config = dict(
    hidden_size=256,
    rope_theta=100000.0,
    attn_scale=0.125,
    init_std_qkv=0.037,
    max_seq_len=384,
)
Each number is 128 + 24 x the weight over its row's rms, rounded and kept within 0 to 255. Layers, rows and columns count from 0. The size above them is the row's rms in percent of the matrix's.

# layer 10 MLP down (transposed), 1024x256, rms 0.0477, rows 100-112, columns 128-255
size [ 95  98  95 107 122  98  91 101 100 106 101  96 108]
[[142 163 139 136 160 108 136 151  78 109  93 119  95 141 148 187 153 158 158 107 137 159 169 139 142 161 117 123  73 146 135 126 106 120 162 136 198 158 102 111 100 124 109 133 115 187 107 128 130  81 135  72 123 163 151 122 114 130 137 122 131 125 102 148  93 132 140 120 125 134 184 138 107 140 111 124  95 137 132  99 115 153 146 139 118 118 121  68 126 112 154  98 143 123 110 125  99 142 124 133 145  98 167 153 145 120 135 140 155  99 117 115 107 144 110 134 134 162 105 154 163 104 143 129 117 132 133 133]
 [132 117 145 138 134 141 116  90 143 111 107 127 115 131 173 150 125 124 133 135  80 159 137 127 161 169  90  90 119  90 150 137  87 105 110 144 104 132 136 101 116 108 127 110 133 128 131 174  96 150 137 155 123  92 110  89 127 152 117 118 121 127 134 124 101 179 160 124 140 148  86 106  83 106 141 143  87 143 159 111 123 115 102 102 128 122 163 127 119 145 137 170 136 122 180 137 152 127 157 123 155 116 105 146 143  83 170 117 122 119 178 119  82  99 128 171 103 115 106 179 168  98 130 125 177 101 130 122]
 [ 97 130 141 141 106 132  97 162  88 119 112 124 149 148 149 157 128 134 164 123  93  74 180 112 178 142 140 124 129 123 154 161 152  68 140 123  58 128 118 114 134 149 131 115 122 154 118 135 140 160 128 147 120 140 181  54 112 119 123 126 113 118 154 144  82 137 139  98 133  71 107 142 146 137 155 132 136 159  95 130  94 109 149 132 115 165 173 105 106 120 112 127 131 146 138 127  93 122 115  73 110 119 122 116 113 169 136 113  82 115 164 116 140 102 159 121  99 146 143 161 127 161 118 130 144 127 103 124]
 [133 125 105  98 141 154 105 123 157 119 108 135 133 132 119 120  98 115 136 149 142 139 140 107 138 108 109 133  90 101 137 120 140 114 135 176 115 131 113 113 147 127 123 173 136 115 136  99 135 142 128 148 122 157 116 123 135 137 142 108  90 138 145 129 128 144  76 157 131 127 128 104 201 188 104 200 118  78 129  53 116 132 129 124 125 145 105 173 144 165 105 184 102 131 145 130 137 138 129 130  94 123 106 143  97  92 101 102 119 126 103 101 102 135 112 100 156 127 118 164 120  77 134 117 137 128 149 113]
 [120 119 145 160 142 161 171 145 144 122 109 147 120 149 147  91 127 138  77 133 164 131 118  95  83 115 131 115 137 148 149 138 117 113 108 103  75  93 118 160  78 123 137 153 162 176 137  77 131 105 149 151 143 118 159 162 122 155  82 119  88 130 109  97 128 157 129 113 135 170 162 157 135 135 172 166 118 111  95 137 133 120 103 128 103 131  86  78  94 133 144 136 146 119 111 128 109 136 111 101 138 120 161 141  93 130 138 141 103 113 111 142 162 157 122 158 120 112 134  78 132 138 151 161 135 145 123 135]
 [118 109 104 120 111 127 112 112 111 112 143  99 144 100 145 101 117 111 150 118 136 128 163 113 106 150 126 162 113 111 132 143 126 143  90 147 142 111 103 145 156  83 143  94 101  96 131 101  88  64 143 144 155 117 151 135 136 147  82 195 135 131 157 113 115 151 124 116 112 154 118 112 180 113 162 122 127 146 117 136 174 134 148 104 139 109 108 134 123 153 101 132 107 124 161 126 117  90 159 143 131 114 133 189 152 124  99 134  86 140 177 136 159 120  82 130 145  96 141 111  80 154 109 102 132 157 144 103]
 [175 133 124 120 142 120 148  95 159 131 129 166 148 147 114 129 102 100 142 103  94 135 110 109  86  87 140 124 158 152 118 174 141 145 118 134 135 139 151 101 120 111 113 187 131  78 118 154 149  78 129 162 105 125 131 104 118 118 141 118 130 122 129 138  96 145 120 173 130 117 133 139  91 114 148 130 133 122  98  92 112 124 105 133 133 136 114 109  80 126 132 142 133  71 130 133 144 106 126 174  83 157 157 115 147 108 123 121  85 169 168 184 123 158 156 129 127 122 132  80 120  95 141 128 117  88 119 114]
 [116  99 140 119 100 152  81 141 138  97 168 125 123  96 134 132 119 155 142 110  94 135 127 100 138 113 115 129 123 144 106 117 126 116 106 143 119 166 159 170 162 114 147 166 154 140 110 145  98  94 114 119 140 112 129 105 168 130 128 120 129 152 160 115 132 133 136  96 112 101 169 192 147 168 149 146 145 111 145 131  86 145 172 146 107 136  98 157 118 100 127 152 158 112 142 144 109 120 146  93 150 134  97 153 106 118 117 120 139 141 114 149 119 123 116  92 146 146 121 166  92 124  98 108 109 161 122 133]
 [132  81 135  84 155 123 119 154 109  98 151 105 147 158 177 151 120 133 109 157  86 115 100 142 160 134 103 157 151 117 118  89 105 112 144  96 139 121 139 122 119 139 146 151 105 154 124  79 112  93 157 136 116 118  62 147 111 135 120 124 147  81 117 174 116 122 130 144 127 137 132 129 118 105 127 134 141 147  95 182  87 132 131 130 154 148 148 165 127 127 115 113 109 141 167 111 139 173 111 132 153 144 110 101 103 142 104 111 153 113 146 121 136 109 161 109 104 146 120  85 137  91 133 193 147 121  93 120]
 [124 132 177 148 146 133 107 157 174 122 128 108 144  85  95 163 154 133 163 134 139 141 115 114 126 133 124 163 113 130 127 156 159 127  76 115 132 136 136 142 129 124 144 163 115 125 121 135  96 117 103 138 130 121 145  68 148 111 111 102 145 156 106 137 138 121 108 155 114 128  90 138 126 105 120 150 121 114 117 136 164 181 166 159 140  94 134 135 116 137 151 156  97 123 139 135 114 114 129  96 142 133 113 132 127 115 100 178 142 119 146 135 138 165 118 137 140 173 109 154  97 121  93 112 115 150 140 101]
 [156 132 151 164  80  80 119 148 121 168 154 154  92 134 104  99 144 130 126 134 114 119 153  90 137 103 129 119 144 129 137 109 106 102 155 128 129 114 138 142 131  90 136 134 135 164 182 120 173 167 128 124 114 136 126 148 112 150 132 102 175 146 105 127 117 103 124 121 119 127 135 155 135 122 104 146 183 147 155 144 146 102  96 159 129 100 134 128 146 136  94 131 147 111  95 119  98  81 127  98  88 139 107 128 153 138 109 164 168 119 143 185  92 112 111  82 118 132 127 119 136 109 110  44 132 117 149 107]
 [174 132 128 137 131 110 107 130 139 132 153 112 140 112  90 146 127 102 142 103 153 139  98  77 118 120 108 159 126  88 132 121  76 120 107 114 130 116 174 124 114 150 167 113 131  92 135 154 105 130 137  72 154 118 144 137 157  84  99 173 121 106 135 118 139 142  83 119 118 135 121 118 108 122 102 115 144 145 172 126 147 128  85  90 179 141 102 154 123 130 112 125  91 131 142  84 179 126 136 120 168 158 115 149 111 103 109 159  92 158 157 152 139 126 161 118 120 116 134  84 101 102 124 126 141 128 163 130]
 [103  77 141 131 126 115 138 134 158 100 102 154 104 109 144 116 115 125 114 136 100 143 154 133 136 160 171 117 178 133 144 131 139 105  98 116 110 120 141  94 129 134 156  88 110 153 156 112 117 177 120 137 141 111  91 107 129 154 132 102 151 137 100 122 149  93 106  75 150  85 158 115  97 114 126 152 124 127 160 142  69 133 137 119 110 159 143 102 175 127 206 127 131 122 129 151  97 111 134 108 111 120 160 102 113 125 119 116 122 143 144 115 149  77 111 132 147 113 137  85 117 134 135 128 148 163 136 120]]
# layer 10 MLP up, 1024x256, rms 0.0573, rows 101-112, columns 128-255
size [ 94  95 104 113  99  92 106 102 100 100 102 109]
[[110 126  97 124 142  94 104 176 139 135 148 109 142  96  67 132 165 153  79 137 134 141 124 124 145  97 151 171 142 135 116  92 142 132 129  93 113 115 139 132 136 112 139 147 154 141 107 113 104 144 105 151 105 158  79 161 119 122 133 157 161 115 122 148 143  89  94 122 112 149 153 123 137 154 112 120 171 108 109 123 148 128 152 184 141 117 138 149 143 128 123 118 123 159  66 125 107 111  97 118 117 118 132 116 115 128 105 114 141 162 130 104 153 118 126 144 148 154 122 129 149 122 131 129 131 154 124 128]
 [165 114 105  98 103 103 141 126 155 126 161 115  71 120  93 134 124 105 127  90  95 162 107 125 160  98 141 127  94 115  95 101 141 151  90 112 154 170 174 147 130 128 148 130 128 139 130 146 159 112 175 142 110  75 118 134 128 169 107 151 173 134 103 134 167 168  94 124 135 204 125 102 145 132 118 122 148 116 109 129 117 104 105 147 163 124 102 167 167 146 148 148 138 130 122 176 119 104 101 125 133 128 172  74 133 149 125 128 213 136 107 144 130 156 134 128 138 107 160 112 117  89 109 119  93 118 129 120]
 [145 121 175 151 128 136 122 139 165 148  98 116 149 107  95 101 142 118 156 125 128 129 109  82 112 112 127 126 135 119  85 122 119 134 132 158 145 135 121 123 150 117 126 117 148 111  87 170 125 126 111 112  99 134 147 151  88 136  81 121 135 138 158 122 132 196 122 130 112 136 137 125 127 135 136  79 166 129 140 160 106 106 174  80 130 116 113 147 120 137 118 139 100 123  85 132 121 120 113 107 157 158 121 101  90 163 142 112 179 113 131 119 144 110 125 104 144 122 127 141 136 166  95 163  87 115 120 111]
 [116 122 154 152 134 160 142 140 127 124 105 130 127 150 155 104 122 138  99 135 137  96 137 109 151 158 144 139 119 112 158 162  79  92 124 134 138 129 138 164 131 133 115  99 155 158  90 170 116 110  87 127 145 125 140 200 130 117 123 136  89  98 112  94 134 152 107 106 161 145 127 159 153 129  80 137 120 117  96 138  82 133  84 136 127 135 132 121 130  63 170 108 120 101 122 121 143  97 126 141 146 125 166 102 113 123 146 158 154 136 111  98 138 154 128 103 140 156 162 140 113 141 174 157 194 149 130  72]
 [135 127 135 115  88 131 117 169 139 115 170 160 106  97 149 151 148 173  92  91 112 130 128 122  94  94 132 115 104 131 117 109 154  98 125 147 137  94 128 136 142  73 141 115 123 120 135 137 120 132 117  99 130 126 123  94 135 104 129  87  64 125 153 121 113 101 120 131  79 155 154 159 115 136 133 118 101 151  95 187  94 116  98 121 166 120 119 124 149 110 124 170 146 164  84 132 100 136 134 121 111 138 114 124 120 128 114 171 121 144 124 135 115 198 129  63 150 151 123 153 189 115 126 153 138 126 112 156]
 [132 156 136 102 167 165 131 147  93 165 121 142 127  83 144 102 148 131  78 128 128 129 121  94 167 157 155 168 126 124 164  87 106  99 134 126 100 148 144 145 184 147 167 109 158 148 149 131  88 113 138 123 130 146 108 123 131 127 111 140 191 122 139 101 111 141 139 104 111 100 110  95 181 159 109 114 130 115 135 140 122 117 129 161 117 127 112 130 172 145 152 136 125 175 115 115 166 116  95 117 120 115 129  95 103  84  79 157 145 118 102  82 146 129 148 123 138 131 126 153 134 150 127 111 115 155 134 123]
 [121 146 129 152 177 125 143 160 110 134 114 132 123 152 114 131 147 132 109 131 115 152 139 138 118 110 110  73 115 126 125 130 138 140 120 148 141 104 134 104 129 117 140  73 132 131  93 139 143 138 152 144  83 117 133 146 103  76 120 101 115 119 142 142 139 104 148 148 154 170 175 132  93 141 128 140 132 166 167  67 131 116 118 146 126 168 107 123 140 113 106 142 173 107 158 108 145 106 133 100 113 130 125 103 128 106 130 180 155 163 112 126 136 122 154 120 147 173 113 114 161 123  95 139 147 141 141 150]
 [ 90 165 130 152 101 100 111 150 127 133 134 154 121 143 108 109 141 128 145 119 163 153 166  87 149 164 159  82 135  89 158 123 124 141 137 138  71 118 145 137 133  97 127 168 154 125 148 141 135  89 107 157 141 142 163  89 110  98 119 146 131 106 142  71 176 135 124 101 153 140 121 102 150 142 106 144 154  86 133 134 164 104 113 147 105 107 132 136 124 109 105  94 134 124 100 123  98 100  97 136 123 135  99 112 136 122 149 116 127 111 166 167 125 161 113 138 105 132 137 126 111 150  96  98 104 141 148 151]
 [123 146 110 100 121 141  96  91 114 106 103 138 103 172 149 113 145 123 133 130 115 145 140 107 121 114 138 123 139 121 144 155 172 114 142 182 127 128 114 129 132  81 131  86  92  78 125 109 148 121  69 127 137 131 123 196 118 154 102 146 140 105 148 159  62 148  98 131 151 163 114 129 115 120 112 130 157 114 127 134 131 108 122 115 127 178  99 182 106 125 114 144 115 114 163  92 139 126 137 109 112 127 146 169 140 126 140 113 117 122 105 106 144 112 136 125 152 145 147 155 140 130 134 125 186 137  95 126]
 [110 120 102 116 156 130  92 122 154  77 178 115  94 175 161 118 120 123 194 126  99 114 132 153 146 158  99 159 119 138 118 183 142 138 104 149 158 117 149 150 144 140 126 146 106 132 114 130 133 150 126 123 138 100 148 117 115 102  73 116  94 131 170 120 142 129 148  85 129 158 130  99  98 124 125  96 151 137 122 149 114 148 154 145 111 133 133 155 112 158 114 103  93  88 140  86 145 120 150  92 117 143  89 136 152  78 104 132 114  77 141 121 175 103 131 144 114  91 163 132 116 115 158 151 110  99 111 142]
 [143 169 141 123 171 155 120 134 152 112 160 165 161 118 197 110 106 134 139 143 169 151 114 133 150 125 180  90 139 151 166 138 183 102 118 134 109 117  57 127  98 114 102 147 134 144 118 129 139 128  96 200 116 138 127 145 114 138 138 126 129 153 146 143  94 144 133 109 129 189 148  93 175 134 114 141 121 116 104 149  86 140 167 182  99 128 155 127 107 105 131 123 140 133 123 112  86  77 128 116 123  87 141 112 163 145  87  89 168  87 113 115 146 130 113 124 163 131 145 151 140 113 144 140 111 141  97 114]
 [ 94 146 116 108 144  87  82 130 149 110 104 121 128 155  96 144 104  71 111 148 127 174 102 109 165 126 131 142 149 127 154 138  80 121  99 117 135 114 127 107 156 112 108 125 124  96 153 192 113 124 143 167  96 133 153 166 140  87 123 139 143 115 118 102  79 112  90 152 112  93 149 146 151 139 119  90  60 132 148  95 118 127 133 122 128 106 135 123 150 107 152 159 121 128 144  63 121 139 113 103 151 132 150 188 116 150 130 132 157 129 132 137 148 165 126 104  96 143 136 104 119 133 139 118 129 130 123 150]]